{
  "num_hidden_layers": 11,
  "hidden_size": 384,
  "num_attention_heads": 6,
  "num_key_value_heads": 6,
  "head_dim": 64,
  "intermediate_size": 2048,
  "vocab_size": 8192,
  "hidden_act": "swiglu",
  "norm": "rmsnorm",
  "norm_place": "pre",
  "norm_eps": 1e-06,
  "positions": "rope",
  "rope_theta": 32400.0,
  "rope_fraction": 0.5,
  "qk_norm": false,
  "attn_scale": 0.125,
  "bias": "none",
  "tie_word_embeddings": false,
  "parallel_block": false,
  "init": "uniform",
  "init_std_qkv": 0.0198,
  "init_std_o": 0.00423,
  "init_std_up": 0.0198,
  "init_std_down": 0.00183,
  "optimizer": "soap_variant",
  "learning_rate": 0.00211,
  "lr_mult_qkv": 0.7,
  "beta1": 0.95,
  "beta2": 0.95,
  "lr_head": 0.00668,
  "max_grad_norm": 2.0,
  "warmup_steps": 200,
  "schedule": "cos",
  "final_lr_fraction": 0.03,
  "batch_tokens": [32768, 65536, 98304],
  "max_seq_len": 1024,
  "doc_mask": true,
  "train_tokens": 284700000,
  "max_steps": 4688,
  "dataset": "wikipedia_en"
}
Each number is 128 + 24 x the weight over its row's rms, rounded and kept within 0 to 255. Layers, rows and columns count from 0. The size above them is the row's rms in percent of the matrix's.

# layer 3 MLP gate, 2048x384, rms 0.0933, rows 131-148, columns 0-127
size [109  92 100 100  98  93 114 120  95 107  90  94  94 109 103  97  92  99]
[[124 141  98 122 138 179 131 133 144 128 162  93 129 147 140  87 166 161 134 118  94 141 127 121 177 109 141 122  97 122 136 131 142 126 148 109  96 137 137 133 139 115 142 173 164 136  66 129  96 139 148 127 176 128  98 102 148 117  99 114 121  99 120 122  93 109  50 125 125  90 171 135 130 133  77 132 129 179 101 147 139 135 114 148  95 150 181 118 146 108 147 137  72 112 112 136 109 107 125 113 126 154  99 138 124 117 142 111 153 121 132 141 124  81 130 118  90 117 137 129 151 142 177 104 114 162 152 133]
 [152 100 154 104 110 141 132 160 102  95 153 132 109 134 138  98 115 149 156  91 100 107 140 122 139  94  99  97  89 128 104  70 112 101 120  99 161 127 122 121 169 129 136 125 110 115 152 131 121 120 134 141 149 120 105 157 157 148 129 103  96 120 192 156 117 121 164 107 143  90 120 171 150 186 111 152 125 152 121 131 139 112 134 104 129 128  93 135 124 140 132 144 121 131 120  99 150 108 137  97 124 133 142 141 133  98 136 139 136 105 171 158 111 139 151 117 159 113 144 105 120 113 122 128 135 158 120 149]
 [117 144 114 139 122 156 141 160  98 156  94 112  98 140  86 117 135  79  77 105 116 121 135 141 110  92 158 124 108 161 133 143 126 108 106 128 148  97 151 131 158 126 161 153 114 117 127 158 153 133 133 123 121 147 132 132  92 119 116 125 123 159 170 103  78 120  91 146  92  90 127 129  89 137 124 127 105 107 122 147 116 128 140 152 131  68 153  65 146 158 126  76 126 146 152 108 111  99 129 142 112 115  97 120 113 142 148  92 164  78 111 117 105 138  76 153 152 151 109 105 115 146 122 134 117 173 122 158]
 [142 105 145 116 129 131 138 140 125 156 120 123 130  91 143 139 136 143 126 132 103 111 108  84 140 114  91  95 143 107 136 121 133 113 116 137  79 127 127 122 121 152 163 143 116 140 139 145 128 167 116  91 119 158 115  90 151 133 126 113  97 115 150 121 141 149 139 166 118 117 104 123 165 116 125 111 122 113  98  98 105 142 131 116 163  70 113 141 158 143 151  89 116 159 175 105 188 146 113 103 183 102 144 143 107 150 136 144 182  69 140  97  88 141 108 147 140 138 142 127 108 152  76  94 142 124 166  93]
 [142 146 147 109 111 112 157 140 133 115 167 136 124 151 111 122 152 106 117 140 133 148 171 108  79 135 126 126  86 122 114 114 107 114 126 131 141 160 141 126 134 147 152 129 135 165  92 135 101 137 130 102 101 120 113 137 121 178 170  91 108 184 103 103 112 139  94 144 164 126 143 106 184 151 120 152 134  90 146  84 150 157  95 105 101 131  97 128 142 133 155 180 123 126 137  97 127 125 115 146 155 124 156  83 166 132 119 160 134 152 140  74 117  70 105 114 142  94 146 108 155 117 111 130  98 129 121 176]
 [153  97 122 110 143 125 179  86 124 169 153  96 116 127 149 125  84 123 152 167 135 119 150 103 117 137 132  99 142 167 112 134 128  96  88 105 123 156 112 100 128 125 163 170 148 145 156 125 156 134 187 136 137 126 144 109 142 125 122 114 133 142  85 149 123 126  92 108 115 100 161 136 145 126 143 101 147 108 128 118  77 110 124 118 110 121 127 133 120 128  53 106  91 127 108 128 137  90 127 149 146 110 123 146  90 127  99 197 145 127 131 166 182 131 128 123 148 107 150 127 121 151 127 146 119 112 106 137]
 [ 92 154 121 192 129 112 142 141 126 106 150 118 151 160 149 160 108 152 174 137 132 136 108 155 149 149 137 161  87 119 136  91 122 135 129 130 139 127 131  96 113 102 199 109 136 139 123 121 177 139 110 120 133 118 139 140 120 136 107 136 127 111 163 157 139  87 130 117 119 138 175 163 111 167 139 109 106 132 103 168 140  99 131 118 155 111  89 178 105 132  90  88 164 143 163 134 136 181 141  82 126 177 126 116 120 120 107 113 174 107 140  92 123 164 131  84 152 124 132 111  87 164 144 112 176 125  83 136]
 [121 148 126 136  93 147 165  99 103 130 141 131 141 119 129 140 131 131 116 124 102 132 157 141 130 115 150 122 151 128  93 140 165 108 108 118 136 100 119 126 131 130 128 130 104  90 144 139 104 149 152  98 200 126 123 129 102  83 126  99 139  90 174 138 118 122 118 151 117 145 147 101 123 118 142 169 145 118 152 108 120 141 130 129 148 124 164 183  99 101  74 144 114  90 118 125 138 162 134 111 100 144 118 105 111 124 126 151  81 143 145  78 128 119  91 129 161 168 127 131 137 134  86 152 138 114 164 114]
 [164 124 145 166 125 121 122 155 106 122 123 126 128 132 122 114 136 128 169 124  92  91 142 113  94 122  97 122 117 122 133 123 149 127 133 142 152 121 130 105  97 128 143 153 166 112 137 115 122 104 108 116 124 110 149 123 124 163 131 130 122 115 111 121 137 153 123 153  89 159 140 177 122 139 105  97 173 141 134 143  87  86 120 155 133 148 160 145 154 128 150  68 121 135 107 103 170 119 114 143 131 138 154 124 143 122 151  66  66 120 115 118 101 125 107 133 128 150 133  49 165 132 123 132  62  88 108  85]
 [129 114  94 127 105 131 115 114 114 145 177 115 143 139 137 132 157 118 130 124 127 119 116 111 111 171 110 144 156 138 109 128 137 135 126 158  73 130 153 143 124 127  82 105 110  92 118 111 148 132  77 142 152  98 115 130 141 143 136 172 159 131 138 107 124 124  93  91 154 131 123 118 150 138 125  93 102 124 147  95  87 171 173 135 141 134 142 140 115 135 132 130 152 132 150 107 107 130 121 105  79 116 129  88 133 138 143  79 121 141 144 105 153 109 122  97 159 154 119 154 114 166 130 131 148 160  97  67]
 [128 170 137 125 103 133  75 132 126 148 103 114 118 168 147 166 107 111 126 181 182 139 125 112 154 120 113 130 127 138 108 150  89 133 145 101 129 150 140 142  81 104 164 156 128 142 126  78 149 110 139 141 109 125 157 126  78 142 141 113 132 102 141  77 121 136 112 130 131 187 142 149  89  97 143 145 138  99 131  99 140 122 151 111 143 118 123 164 104 125  82 165 146 166 118 138 146  97 176 125 109 125 133 145  80 156 116 117 117 105 131 177 107 122 107 146 151 126 135  91 135 118 141 140 125 121  69 132]
 [134 117 112 123 155 135 114 106 132 133 114 144 191 106 141 169 122  79 100 121  96 122 109 144 108 143 114 127 145 155 143 129 162 152 130  77 118  99 125 115 160 138 139 135 149 135  97 125 154 141 173 132 108 104 158 161 140 111 113 147 117 146 152 133 116 158 144 170 157 140 125 145 106 153 155  94 130 163 128  99 122 138 142 100 139 115 130 116  93 113 124 133 160 143 101  91 108 142 113 120  96 104 129 166 140  93  97  98  88 106  82 144 146 105 146 103 163 100 176 119 153 159 138 149 137  95 106 135]
 [118  94 152 105 143 126 132 111  96 101 151 157 141 113 163 120 110 120 140 112 121 114 169 129 111 115 101 116 151 145 108 167 101 150 124 125  96 154  98 114 117 183 154 103 138 142 160 129 130 121 163 116 109 168  89  77 124  90 129  70 119 120 129 132 149 114 142 118 132  92 145 125  97 115 147 158 127 100 130 126 112 129 157 184 122 137 141 158 111 173 127 166 147 157 120 102  72 139 143 142 129  86 138 166 107 127  47 143 107 133 100  74 129 111 146 169 185 134 112 136 155 113 104 126 130 120 127 150]
 [109 148 118 110 131 105 144 129  96 118 163 121  91 136 149 156 117 128 177  64 120  87  93 138 143 144 125 128 121 122 171 160 140 101 150 107 132 151 167 132 110 180  91  94 156 119 104 137 114 135 137 148 139 179  92 138 131 138 133 124 118 152 146 147 143 118 115 138 151  79 124 142  89 122 156 143 117 133 112 137 158 113 149 134 126 139 137 133  96 114 202 106 126 117 111 108 117 135 137  67 106 125 123 146  83  92  86 108 114 104 112 127 129 151 181 114 130 108 189  75  84 181 155 139 130 174 101 107]
 [129 158 110 126 113 144 114 128 180 134 183 143 139 121 142 128 131  91 144 110 129 108 107 100 133 139 137 135  85 121  99 141 128 184 155 118 145 145 138 145 104 147 148 145 171 121 118 148 108 179 144 109 147 121 176 132 110 117 138 113 106 153 136 135 139 123 152 106 159 122 137 164  95 145  95 147 107 157  85 116 137 137 101 180 141 108 116 121 107 174 131 144 109 145 152 158 173 145 110 126 128 117 109 111 126 154 158 113 121 103 144 128 116 129 167 103 157 105 129 100 133 145 151 137 199 113 157 130]
 [142 107 119 130 160 122 141 110 154 107 167 136 142 118 112 143 105 120 110 136 129  75 111 100 170 109 150 128 118 116 133 149  90 141  93 125 138 171 103 139 125 151 132 103 157 151 109  81 102 142 111 131  97 186 112 173 128 142 131 117 124 135 117  68 128 110 154 152 124 136 135 132 124  96 122 149 118 140 119  68 139 132 133 159 141 132 127 134 124 149  90 141 152 119 111 127  61 131 115 124 132 130  96 142 142 141 115 162 119 108 110 134 115 112 124 115 134 159 126  92 149 151 136 130 124 115 151 132]
 [108 111 156 187 116 148  80 179 130 172 160  94  85 117 143 137 109 150  94 146 137 173 135 136 134 162 155 149 142 118 120  95 127 132  94 105 162 123  96  84 118 146 114 134 142 121 113  91 142 115 132 102 171 131 162 141 176 113  96 127 147 143 136 126 164 103 131 137 123  99 113 147 132 170 147 142 114 138  58 157  88  89 127 149 160 128 120 102 115 139 175  98 111 157 110  57 123 122 101 171 123 106 123 154 123 109 123 135 133 102 140 132 124 117 114 113 134 107 144 154 106 112 108  96 156 173 165 138]
 [110 124 134 154 147 126 145 110 123 120 131 126 149 128 155 118 143  88  86 104 135 153 142 120 115 106  82 138 145 128 153 116 128 125 125 115  95 109 134 103 132 134 129  76 165 106 104 114  91 130 151 113 118  84 126 147 136 122 142 126  81 126  55 123 116 128 145 113 112 135 143 157 161 142  90 121  97 110  96 155 143 120 128 127 112 131 185 130 119 150 113 121 176 106 160 124 181 125 148 116 122 114 122 103 155 138 157  99  95 152 157 118 108 144 131 139 111 136 121 201 115 120 100 103 210 157 155 120]]
# layer 3 MLP up, 2048x384, rms 0.0933, rows 131-148, columns 0-127
size [108  93  98 100  99  90 114 114  99 110  95  94  94 105  95  96  94  94]
[[149 143 196 143 133  82 151 102 115 130 112 146 129 111 130 138 120 100 147 128 132 112 142 118 123 130 146 168 154 133  94 113 153 142 129 142 155 127 102 113 109 152 158 126  95  88 144 150 123  96  93 163 100 137 153 146 119 131 129 151 167 143 141 153 174 142 165 101 135 132  91 142 136 130 158 108 132  90 134 110 122 136 128 144 149  78  81 124 121 124 109 131 142 121 148 150 119 136 125 135 147  92 146 121 149 151  94 118 129  98 129  94  90 153 103 102 153 130 101 137 106 135  78 133 103  81  94 116]
 [138 129 136 145 138 145 142 172 131 106 144 152 100 163  94 105 112 127 179 170 110 129 131 166 145  60 137 108 118 138 122 126  77 123 109 138 130 127 148 127 138 151 139  83 106 113 146 121 146 108 148 116 138 151  87 122 132 129 124 117 125 116 180 140 119 139 143  85 174 108 126 154 137 210 107 146 154 116 100 126  90  95 124  83 180 149 118 157 106 121 126 125 132 137 127  91 153 146 157  93  97 174 144 103  99 133 127 135 106 103 156 126 124 136 151 104 142  97 133 135 110 143 106 127 137 189 143 149]
 [117 117 126  80 116 118 129 145 108 138 121 115  90 135  90 143 131 185 108 135 123 151 133 120 127 116 111 136 102 153 154 160 129 157 152 120 173 111 109 142 141 126 179 149 159  97 124 156 117 137 164 106 157 130 140 115 144 131 115 149 103 105 129 135  76 120 118 134 121  89 153 105  86 106 120  95 139 124 106 140 185  99 160 113 128  98 101 108 125 155 114  73 123 143 131 117  99 122  82 143 109 111 128  77 154  99 169 122 143 128 147 105 121 138 135 150 182 146 113 109  89 142  92 155 114 120 140 117]
 [109 162 160 101 174  68  92 137 149 148 130 142 111 102 108 101 129  69  94  93 130 134 122 115 139 154 122 104 141 113 134 118 123 168 163 117 160 105 136 115 159 109 119 114 172 118 133 122 132 108 142 146  84 134 102 125 132 126 180  90 137 108  92 104 116 112 139 115 100 112 147 125 130 124 154 135 148 128 118 146 137 139 112 112 101 162 148 135 113 137 101 152 142 132 141  66 158 114 132 111 162  98  95 114 151 161 144 168 141 126 121 165  88 104 131 132 112 140 139 101 169 117 154 109 179 115 125 129]
 [ 89  91 124 118 124 133 109 118 115 122  90 113 121 132 128  89 101 136 132 118 134 119 113 133 152 119 130 157 142 126 165 152 109 121 114 135 152  79 114 108 138 134  99 148  95 116 158 110 176 117 119 102 142 146 145 141 147 102  99 177 151  87 147 141 102 127 137  98  98 146 101 147  66 121 137  83 133 177 154 155 115  99 140 169 151 123 135 119 140 154 106 101 124 125 155 108  89 168 141  87 111 125 136 164  99 116 146 134 130 126 134 202 170 166 141 142  93 174 120 140 109 133 146 144 132  85 114  65]
 [112 150 123 133 103 149  99 115 157 119  89 154 162 137 125 145 162 124 117 117 108 132 149 179 143 133 166 162  77 138 159 154 118 173 158 159 158 111 125 149 114 143 113 113 107 102 146 101 112 117  96 129 106 112 130 152 126 142 140 131  88 125 155 107 139 128 173 138 124 163 116 124  99 146  89 165 124 149 124 131 172 138 111 125 144 110 129  91 142 144 185 127 174 140 141 125 140 153 132 127 134 138 167 113 153 110 120  88 111 123 163 130 114 113  89 120 101 165 111 160 139 134 134  90 152 139 147  92]
 [143 143 112  81  89 110  99 138 102 123 124 126 148 163 130 123 137 122 117 118 126 107  85  94 183 134 115 159 142 113 130 152 116 153 111 141 109 113  91 154  91 111 148 121 166 153 100 117 147 118 104 135 135 147 154 141  90 133 127 166 128 110 138 107 117 127 108 172 138 131 163 139 119 118 132 161 145 135 123  87 146 159 110 113 133 114 164 119 162  94 125 115 135  64 142  74 133 109 131  77 128 169 101 143 137  88 124 113 138 138 146  98 114 150 133 107 149 118 123  99  85 128 111 127 119 102 110 119]
 [128 167 115  92 102 158 129 108  91 109 117 138 119 129 107 158 165 173 103 141 137  90 168  96 150  99 117 162  93 121 105 165 154 169 100 155  89 121 102 136 113 126 153 129 105  64 131  86 131 133 146 126 200 109 136 133 117 114 148  98 101 145 136 158 134 119 150 119  92 164 149 125 164 126 115 157 178 145 142  78 125 156 154 128  85 142 151 137 110 133 119 164 149 105 118 151 147 161 134 143 132 113 109 120 141 107  96 120 140 150 159  87 117 112 124 116 140 159 128 118 107 155  91 122 156  67 137 151]
 [173 141 114 196 141 143 150 145 152  89 110 139 111 152 107  85 170 142 113 124  86 103 166 111 150  55 114 141 112 123 115 111 117 151 192 151 118 143 125 114 121 158 145 149 109  95 103  95  77 127 121 103 133 109 173 125 112 107 123 135 129 133  87 121 144 131 131 124  76 152 119 146  84 165 122  97 170 132 170 132 122 105 128 151 144 141 127  94 153 101 127  73 131 145 134 115 138 114 112 137 116 101 135 125 121 155 124 139  99 163 137  68 103 160 110 146 142 137 154  75 132 136 107 125 114  98 148 122]
 [111 101 146 142 122 126 143 120 168 131 186 107 127 116 121 125 139 101  75 177 129 137 135 135  91 142 129 118 150 103 111 125 127  54 149 130 127 115 113 123 155 111 129 107 120 116 121 176 102 157 121 135 162 120 139 141 129 134 143 150 120 144 136  90 121 108 127 155 154 158 122  96 156 129 116 142 106 142  95  72  89 107 127 103 131 134 138 125  98 133 149  98 137 147 109 135 153  80 116 142 172 107  88 154 103 158 160 108 132 147 154 101 113 143 147 127 143 117  90 157 136 116 114 150 132 113  93  79]
 [151 129 122 154 138 150  96 153 173 181 101 118 113 146 139 153 132 111 135 153 142 128 129 127 164 144 106 124 117 143 119 125 103 164 167 159 128 127 111 132  77 119 156 139  96 159 126 112 173 147 153  98 110 120 160 119 114 155 157 138 110 104 171 135 116 165 110 157 127 149 115 143  81 123 169 143 140  96 136 116 123  81 135 131 173 136 140 179 148 144  67 155 115 123 115  98 138  93 152 120 133 140 117 132  78 144 135 132 137 100 137 189 123 120  94 161 138 141 124  92 141 142 150 154 117 112 110  97]
 [114 102  94 139 107 140 128  85 104 121 145 122 123 139 163 134 136 116 137 125 139 153  83 129 108 127  88 144 149 144 123 130 112 140  87  98 124 131 142  94 147 134 136 132 139  96 130 143 158 123 161  99 117 126 128 169 149  96 126 137 119 161 132 109 143 127 132 144 144 150 131 135 122 157 120  85 124 154 138 119 155 118 136 114 155 106  97 125  94 163 118 138 122 133 154 103 128 169 128 163 145  97 113 151 109 137  95 149 161 126 101 187 120 122 132  88 129 138 140 111 148 159 158 148 134  74 125 107]
 [153  79 157 150 122 148 198 135 129 109  71 109 147 170 115 109 149 111 125 128 116 167 142 114 114 146 140 116 127 109 171 161 128 136  96 170  97 130 122 140 133  91 145 106 143 143 132 135 119  90 132 117 125 148  94  98 148 101 120 118 103 106 117 112 114 113 160 113 142 129 124 129 138  40 128 121 162  87 110 134 116 107 151 146 138 117 136 136 130 123 154 135 139 134 120 163 113 130 158 132 130 149  98 135 152 106 129 108 128 101 112  86 136 128 139 147 112 131  90 160 162 127 158 110  74 144 121 140]
 [122 108 112 103 143 156  95 133 117  93 110 150  93 147 130 112 174 148 159  87  90 142 130 100 138 122 136 157 114 151 150 120 117 108 146 118 139 144 139 108 125 134 112 151 128 119 169 132 121 101 151 153 106 148 160 116 139 116  85 126  99 113 113 137  97 123  99 135 151 154 110 113 127 117 101 137 146 168 176 111 152 165 118 129 120  91 106 146 135 124 132 104 145 115 109  89 142 136 100 151 132 153 160 105 131  93 144 135 140 128  99 135 122 103 124  94  88 159 102  92 124 105 104 106 148  92 157 145]
 [133 127 156 120 155 117 143 109 120 133 125 123 139 155 116  91 148 106 112 111 153  94 102 160 120 146 132 139 160 103 181 150 138 170 128 117 142 131 130 171  97 131 155 118 118 108 107 132  99 165 155 100 114  61 188 135 135 121 167 132 122 161 111 138 143 162 172 114 143 135 191 149 144 147 140 120 135 122 131  46 114 102 161 143 152 162 118 185 139 124  98 157 155 115 165 130 164 143 146 166 103 137 119 131 120  94 122 152 128 129 149 153  67 139 126  98 132 125 133  96 109 123 143 105 140  99 121 110]
 [161  91  97 124 125 152 120 124 110  91 141 110 174 166  94 125 137 122 150 106 136 131 127  76 129 141 114 144 109 102 147 154 113 155  89 115 129 127 127 144 131 152 106 110 124 120 109 130 118 133 160 100 183 129 125 131 105 151 143 185 108 144 122 147  99  92 144 111 111  95 111 128 126 115 111 146 118 164 148 128 138  92 113 143 145 153 145 137 122 120 162  89 136 159  97 146  99 119  65 113 105 118  64 119 134 173 108  99 138 133 110 152 111 102 101  81 111 143 112 150 122 185 128 162 123 153 160 136]
 [ 98  99 174 119 118 125 122 147 102 137 152 129 101 134 134 125  87 150 119 125 109 127 122  87 164 135 100 150 175  93 136  91 169 121 158 152 151 109 149 123 146 165 122 131 140 102 125  84 137  95  96 109 154 116 119 116 125  83 163  68 126 126 133 141 152 118 157 122 168 113 120 130 163 118 131 118 125 134 132 147 117 113 120 132 119 108 118 101 154 114 125 124 120 164 152  95 164 139 130 149 159 154 116 108 109 111 121 142 113 150  97  84  98 138 133  95 103 138  81 147 130 119 109 120  89  92 150 120]
 [152 129 139 106 108 128 133 133 118 160 131 124 130 142 110 112 111 123 138 127 111 125 105 156 145 178 164 138 127 147 105 126 156 148 124 125 112 147 143 147 135 132 113 143 104 154 149 124 160 106 167 122 141 193 130 128 128 122 111 122 179 126 160 139 134 136 129 145 128 105  97 133 107 142 156 155 106 130 147 123  89 153 122 128 139 112 103 118 145 105 155 110  43 160 128 131  72 117  77 133 111 161 148 152  83 139  87 139 149 146 115 136 183 145 130 122 143 128 154  78 158 126 157 157  66 127  99 149]]
# layer 3 MLP down (transposed), 2048x384, rms 0.0868, rows 131-148, columns 0-127
size [100  94 100 102 102  99 104 100  99 105  94  97  96 108  99  95  95  98]
[[147 112 122 139  99 125 147 110 163 130  88 134 125 164 123 149 111 100 163 150 151 135 149 132 112 115 133 161 130  87 122 132 126 112 108 135 125 101 130 148 150 120 141 125 137 136 124 140 156 109  80 164  98 129 143 157 152 103 162 119 105 115 135 109 124 119 143 148  92  87 100 100  88 124 109 106 142 114 110 151 136 145 132 175 139 145 165 138 107 131 169 140 111 220 141 173 105  95  88 120 138 116 145 158 119 154  88 122 107 126 142 153 119 155 154 145 124 127 112 111 113  92 108 150 139  94 148 129]
 [142 128 111  85 106 163 119 125 112  97  82 131 130 132 119 137 143 150 153 131 119 132 151 191 161  96 113 139 153 151 141 115 123 111 175 138 139 112 105 135 142 116 132  80 151 119 129 163 148 131 181 110 134 160 125 113 153 167 128 129 141 140 148 111 132 137 140 108 132 152  62 170 159 142 114 129 157 139 127 114 114 131 158 159 161  69 141 162 143 134 117  64 116 134 150 141 129 151 106 117 137 115 119 125 176 156  67 131 112 106 122  93 102 168 144 159 155 123 108 122 124  98 146 135 145 128 121 170]
 [129 149 116 155 104 128 162 167  88 139 127 129 105 133 109 135 140 136 107  85 128 154 125 150  97 108 144 128 116 122 142 104 129 125 158 141 120 105 158 149 104  98 160 193 123 128 158 163 127 116 160  89 130 132 169 120 161 111 142 110 159 140 154 101 113 114 116 149 142 104 104 119 104 136 171 146  88  88  93 155 108 116 132 142 143  97 159  98 123 115  86 105 134 128 145 123 103  84  83 135 116 143 120 130 104 147 123 119 111  97 132 122 119 175 139 107 165  98 137 127 139 119 128  76 106 135 162 126]
 [171 164 139  82 119 111  97 154 127 123 103  66 135  77 116 153 108 116 115  86 105 102 147 142 133 128 112 147 135 148 131 110  98 101 136 123 134  84 121 112 114 161 113 109 132 121 100 132 110 156 124 122  83 151 102 136 164 151 121 167 113 128 147 114 130 162 164 107 121 126 119 132 126 127  59 165 110 129  92 145 116 145 131  96  82 133 132  57 152 124 111 113 134 145 130 147 137 101 133 122 127 165 154 174  88 106 131 126 135 142  98 145 116 131 141  83  69 176 105 145 125 112 134  76 137 104 118 140]
 [114 103  96 118 205 146 109 129 105 140 118 123 140 156  93 107 117 154 151 137 109  99 133 106 144 128 147 130  77 129 121 110 140 138  92 146 110 125 145  94 119 132 117 125 149 139 118 122 126 130 136 180 143 121 155 172 123 144  91 124 174  49 145 113  99 112 124  90 119 159 129 100 136 145 138 124 103 157 172 138 126 158 132 168 141 118 148 146 153 114 155 153 144 112 147 142  87 182 123 106 146 133 119 147 115 135 145 116 103 143 159 141 189 167 118 141 139  99 132 113 109 153 190 131 155 137 129 116]
 [129 123 138 102 158  92  87 128 158 137  83 159 141 184 139 165 139 114 129 116 133 126  98 112  92 107 109 159 150 108 147 138 154 121 147 116 141 137 135 161 135 123  68 117 142 123 120  94 133  97 109 137 112 144 109 115 146 143 108 124 117 125 109  74 142 143 125 110 138 108 131 145  97 162 165 138 130 134  87 141 149 101  98 120 178 143 178 123 144 121 185 160 124 142 139 113 150 167 133 115 141 143 121 140 117  81 151  92 118 158 110  65  81  76  97  98 122 114 110 117 125  98 133 116 135 147 151 105]
 [126 127 163  83 117  94 106 129 153 145 135 118 105 111 173 179 149 121  74 136 115 151 100 102 155 109 125 114 149 124  99 114 105 132  98 120 134 127 135  91 118 129 111 132 143  91 116 116 129 163 143 136 116 126 118  99 110 145 170 138 103 148  52  98 156 173 154 132 121 169 157 134 121 102 123 123 111 164 173 170 140 146  92 133 116 101 165 130 136  94 120 156 119 133 132 118 125 132 102 124  92 105 105 133 161 106 126 110 128  72 111 151 101 153 110 142 126 112  95 133 135 126 119  85 128 123 114 123]
 [121 104 117 160 103 121  86  70  95 133 124 165 119 135 140 138 114 151 100 120 159 137 133 143 115  84  73 104 155 129 155 112 134 131 138 136 151 144  82 178 121 130 103 139 155 123 136 141 103  81 136 142 157  83 147 135 129  90 131 136 151  97 172 150 134 161 104 157 114 167 223 150 121 135 169 149  83 159 131 113 145 147 122 116 153 134 162 114 143 136 108 109 118 127 117 108 151 119 133 161 149  92  99 107 125 131 137 148 108 136 119 145 114 172  70  95 127 136 122 132 108 118 141 132 130 149 171 115]
 [106 124 117 129 130 143 164  94 117 134 150 131 132 106 100 166 118 165 118 125 136 116 104 162  98 191 105 138 149 134 121 133 110 133  91 164 129 121 129  71 138  82 123 172 139 150 177 128 108 117 125 142 127 109  80  95 109 138 119 138 108 128 149 141 160 127 132 133 122 172 126 133 155 116 131 101 123 184 106  75 126 129 105  86 164 165 129 132 160 142 117 136 110 128 130 134 101 100 123  98 189 127  86 132 102  93 128 146 121  94 141 104 117 130 160  97 112 122 106 156 132 166 142 126 139 119  90 120]
 [135 112 137 126 111  92 147 121 126  88 155 156 137 130 127 134 115 151 164 140 137 121 130 141 122 134 142 164 106 123 145 125 126 156 103 135 141 153 101 143 114 127  77 117 104 180 123 185 123 143 103 144 120 126 140 123 137 135 100 114 102 119 115 143 126 144 102 163 151 131 171 144 106 137 131 105 127 135 116 115  83 126 119 152 172 126  99  90 174 103 114 163 149 132 166 169 156 162 148 123 105 130 128 118 167 165 123 124 166 164 166 135 132  96 123  99 116 113 142  98 127 164 130 136 152 141 114 114]
 [158 123 131 124 164 106 115 125  75  77 102 157 130  97  74  84 144 145 103 140 121 120 147 168 116 139 135 112 115 103  86 122 137 132 131 116 125 121 134 145 146  97 153  75 127  96 167 119 155 102 150 140 131 123 115 113 147  78  91 128 162 111 115 136 178 106 167  97 138 163 148 102 130 126 133 153 141 126 104 175  77  87 142 159 161 150 156 103  95 106 167 131 128 106 147 125 111 137 120 124 147  81 133 104 144 157 169 130  94 136 138  58 111 141 106  88 121 114 126 126 124 107  93 124 126 141 179 127]
 [159 116 135 171 135 181  97 154 144 137 160 126 150 122 137 167 129 100 121 139 137 124 108 154 132 139  70 143  97 152 157 144 122 138 127 156 119 113 118 136 101 127  77 127 104 122 150 130 124 141 167 130  94 119 112 138 181 135 138  88 112 111 167  98 116 153 147 119 128 136 132 135 102 150 139 136  98 159  75 144 145 131 150 101 145 119 123 119 176 127 137  81 137 130 162 145 170 125 101 127 134 110 144 125 109 110 118 131 125 149 118  95 117  89 154 127 159 119 184 131 140 121 123 131 160 134 120  93]
 [115 130 110 154  95  95 108 129 167 117 149 118 141 177 123 115 120  79 118  85  98 167 141 116 170 111 145 132 143 144 137 132 132 188 171 134 140 153 100 130 135 144 126 147 138 167 126 167 149 144 122 132 124 146 135 154 138 121 116 117 103  95 134 137 155 123 113 110 114 117 142 120 120 129 108  80 103 153 172 173 133 125 121 179 148 109 120 152 145 141 158 130 135 141 100  91 129 179 132 161 145 122  97 156 131 154 108 101 107 141 109  96 132 152 131 113 129 131 116 115 129 121 104 105  86 157 134 140]
 [141 130 115 118 139 119 114 134 117  95 145 104 137 143 158 140 120 120  77 138 166 110 128 159  89 145 158  87 137 112 156 120 121 154 160 117 179 137 112  94 107 102 160 124 139  60 136 141 120 128  90 167 131 162 110 128 106  99 135 113 126 103 112 152  41  90 107 120 123 116 126 134 106 101  88 166 122 136 162 177 153 132 146 105 118 113  93 148 133 133  91 133 122  97 106 113 114  92 127 124 109 114 135 119 133 112 125 119  81 144 164 116 143 134 140 136 135 148 145 136  98 111 132 115  92 110 124 138]
 [148 162 173 154 121 109 110 162 151 118 108 103 109 142 152 137 151 131 127 127 131 115 127 114 134 151 130 159 117 155  95 118 105 152 112 109 115 154 115 124 147 146 154 176 186 106 124 132 142 144 121 133 158 148 132 101 114 143 139 155 106 152 176 143 105 148 135  99  76 112 114 178 151 140 155 166 104 160 129 120 121 118 112 135 178 123 112 144 141 110 138  97 132  67  97 119 112 143 117 123 173 153 151 177 144 126 115 126 145 129 153 100 120 124 161 150 173 127 161 104 162 157 140 114 147  92  97 141]
 [123 120 125 114 122 106 116 143 153 128 168 132  83 128 127 129 144 115 157 147 129 102 128 144 151 171 135 157 130 115 134 145 152 156 176 123 111  83  81 133 112 148 142 121 121  85 125  92 147 141 131 115 105 124 132 148 152 150  89 142 149 136 132 125 134 109 141 124 122 133 111 160 149  99 140 110 132 123 123 120 134 106 135 102 127  88 115 123 117 136 136 104  66 165 133 123 128 127 112 178 150 125 120 178 161 175 147  89 147 112 142  92 155 162 156 109 153 158 115 141 105 121 138 156 144 107 148 120]
 [128 120 144 124  86 133 142 128 117  96 127 108 106 162 108 137 142 128 122 157 148  86 148 134 140 112 183 104 137 112 139 128 147  75 124 123  65 142 163 153 104 131  88 132 142 142 147  77 156 133 124 139 143 110 125 123 140 106  79  88 161 141  87  95 109 125 184 138 167 106 139 139 145 135  79 116 140 139 105 126 130 128 125 102  92 101 104 131 112  99 148  85  99  85 102 102 142 109 139 135 173  87 120 154 175 176 162 126 124 129 119 155 138 152 160 141 142 116 129  80 139 138 121 138 120 172 125 117]
 [126 109 101 163 134 129 148 127 107 128 133 131 143 124 162 120 113 148 136 148 101  92 138 102 135 137 175 140 123 155 137 145  91 114 144 143 147 141  92 131 105 146  83 144 105 150 150 143 124 130 170 160 106 141 127 133 106 118 145 141 129 138 174 136 134 142 115  94 147 126 138 165 128 118 152 145 164 143 145 114 112 113 116 156 172 163 100 128 164 147 136 106 112 125 130 113 140 130  59 125 135 156 116 152 146 122 104 145 140  94 141 183  62 134  85 117 109 126 117  85 148 148 137 151 108 146 105  87]]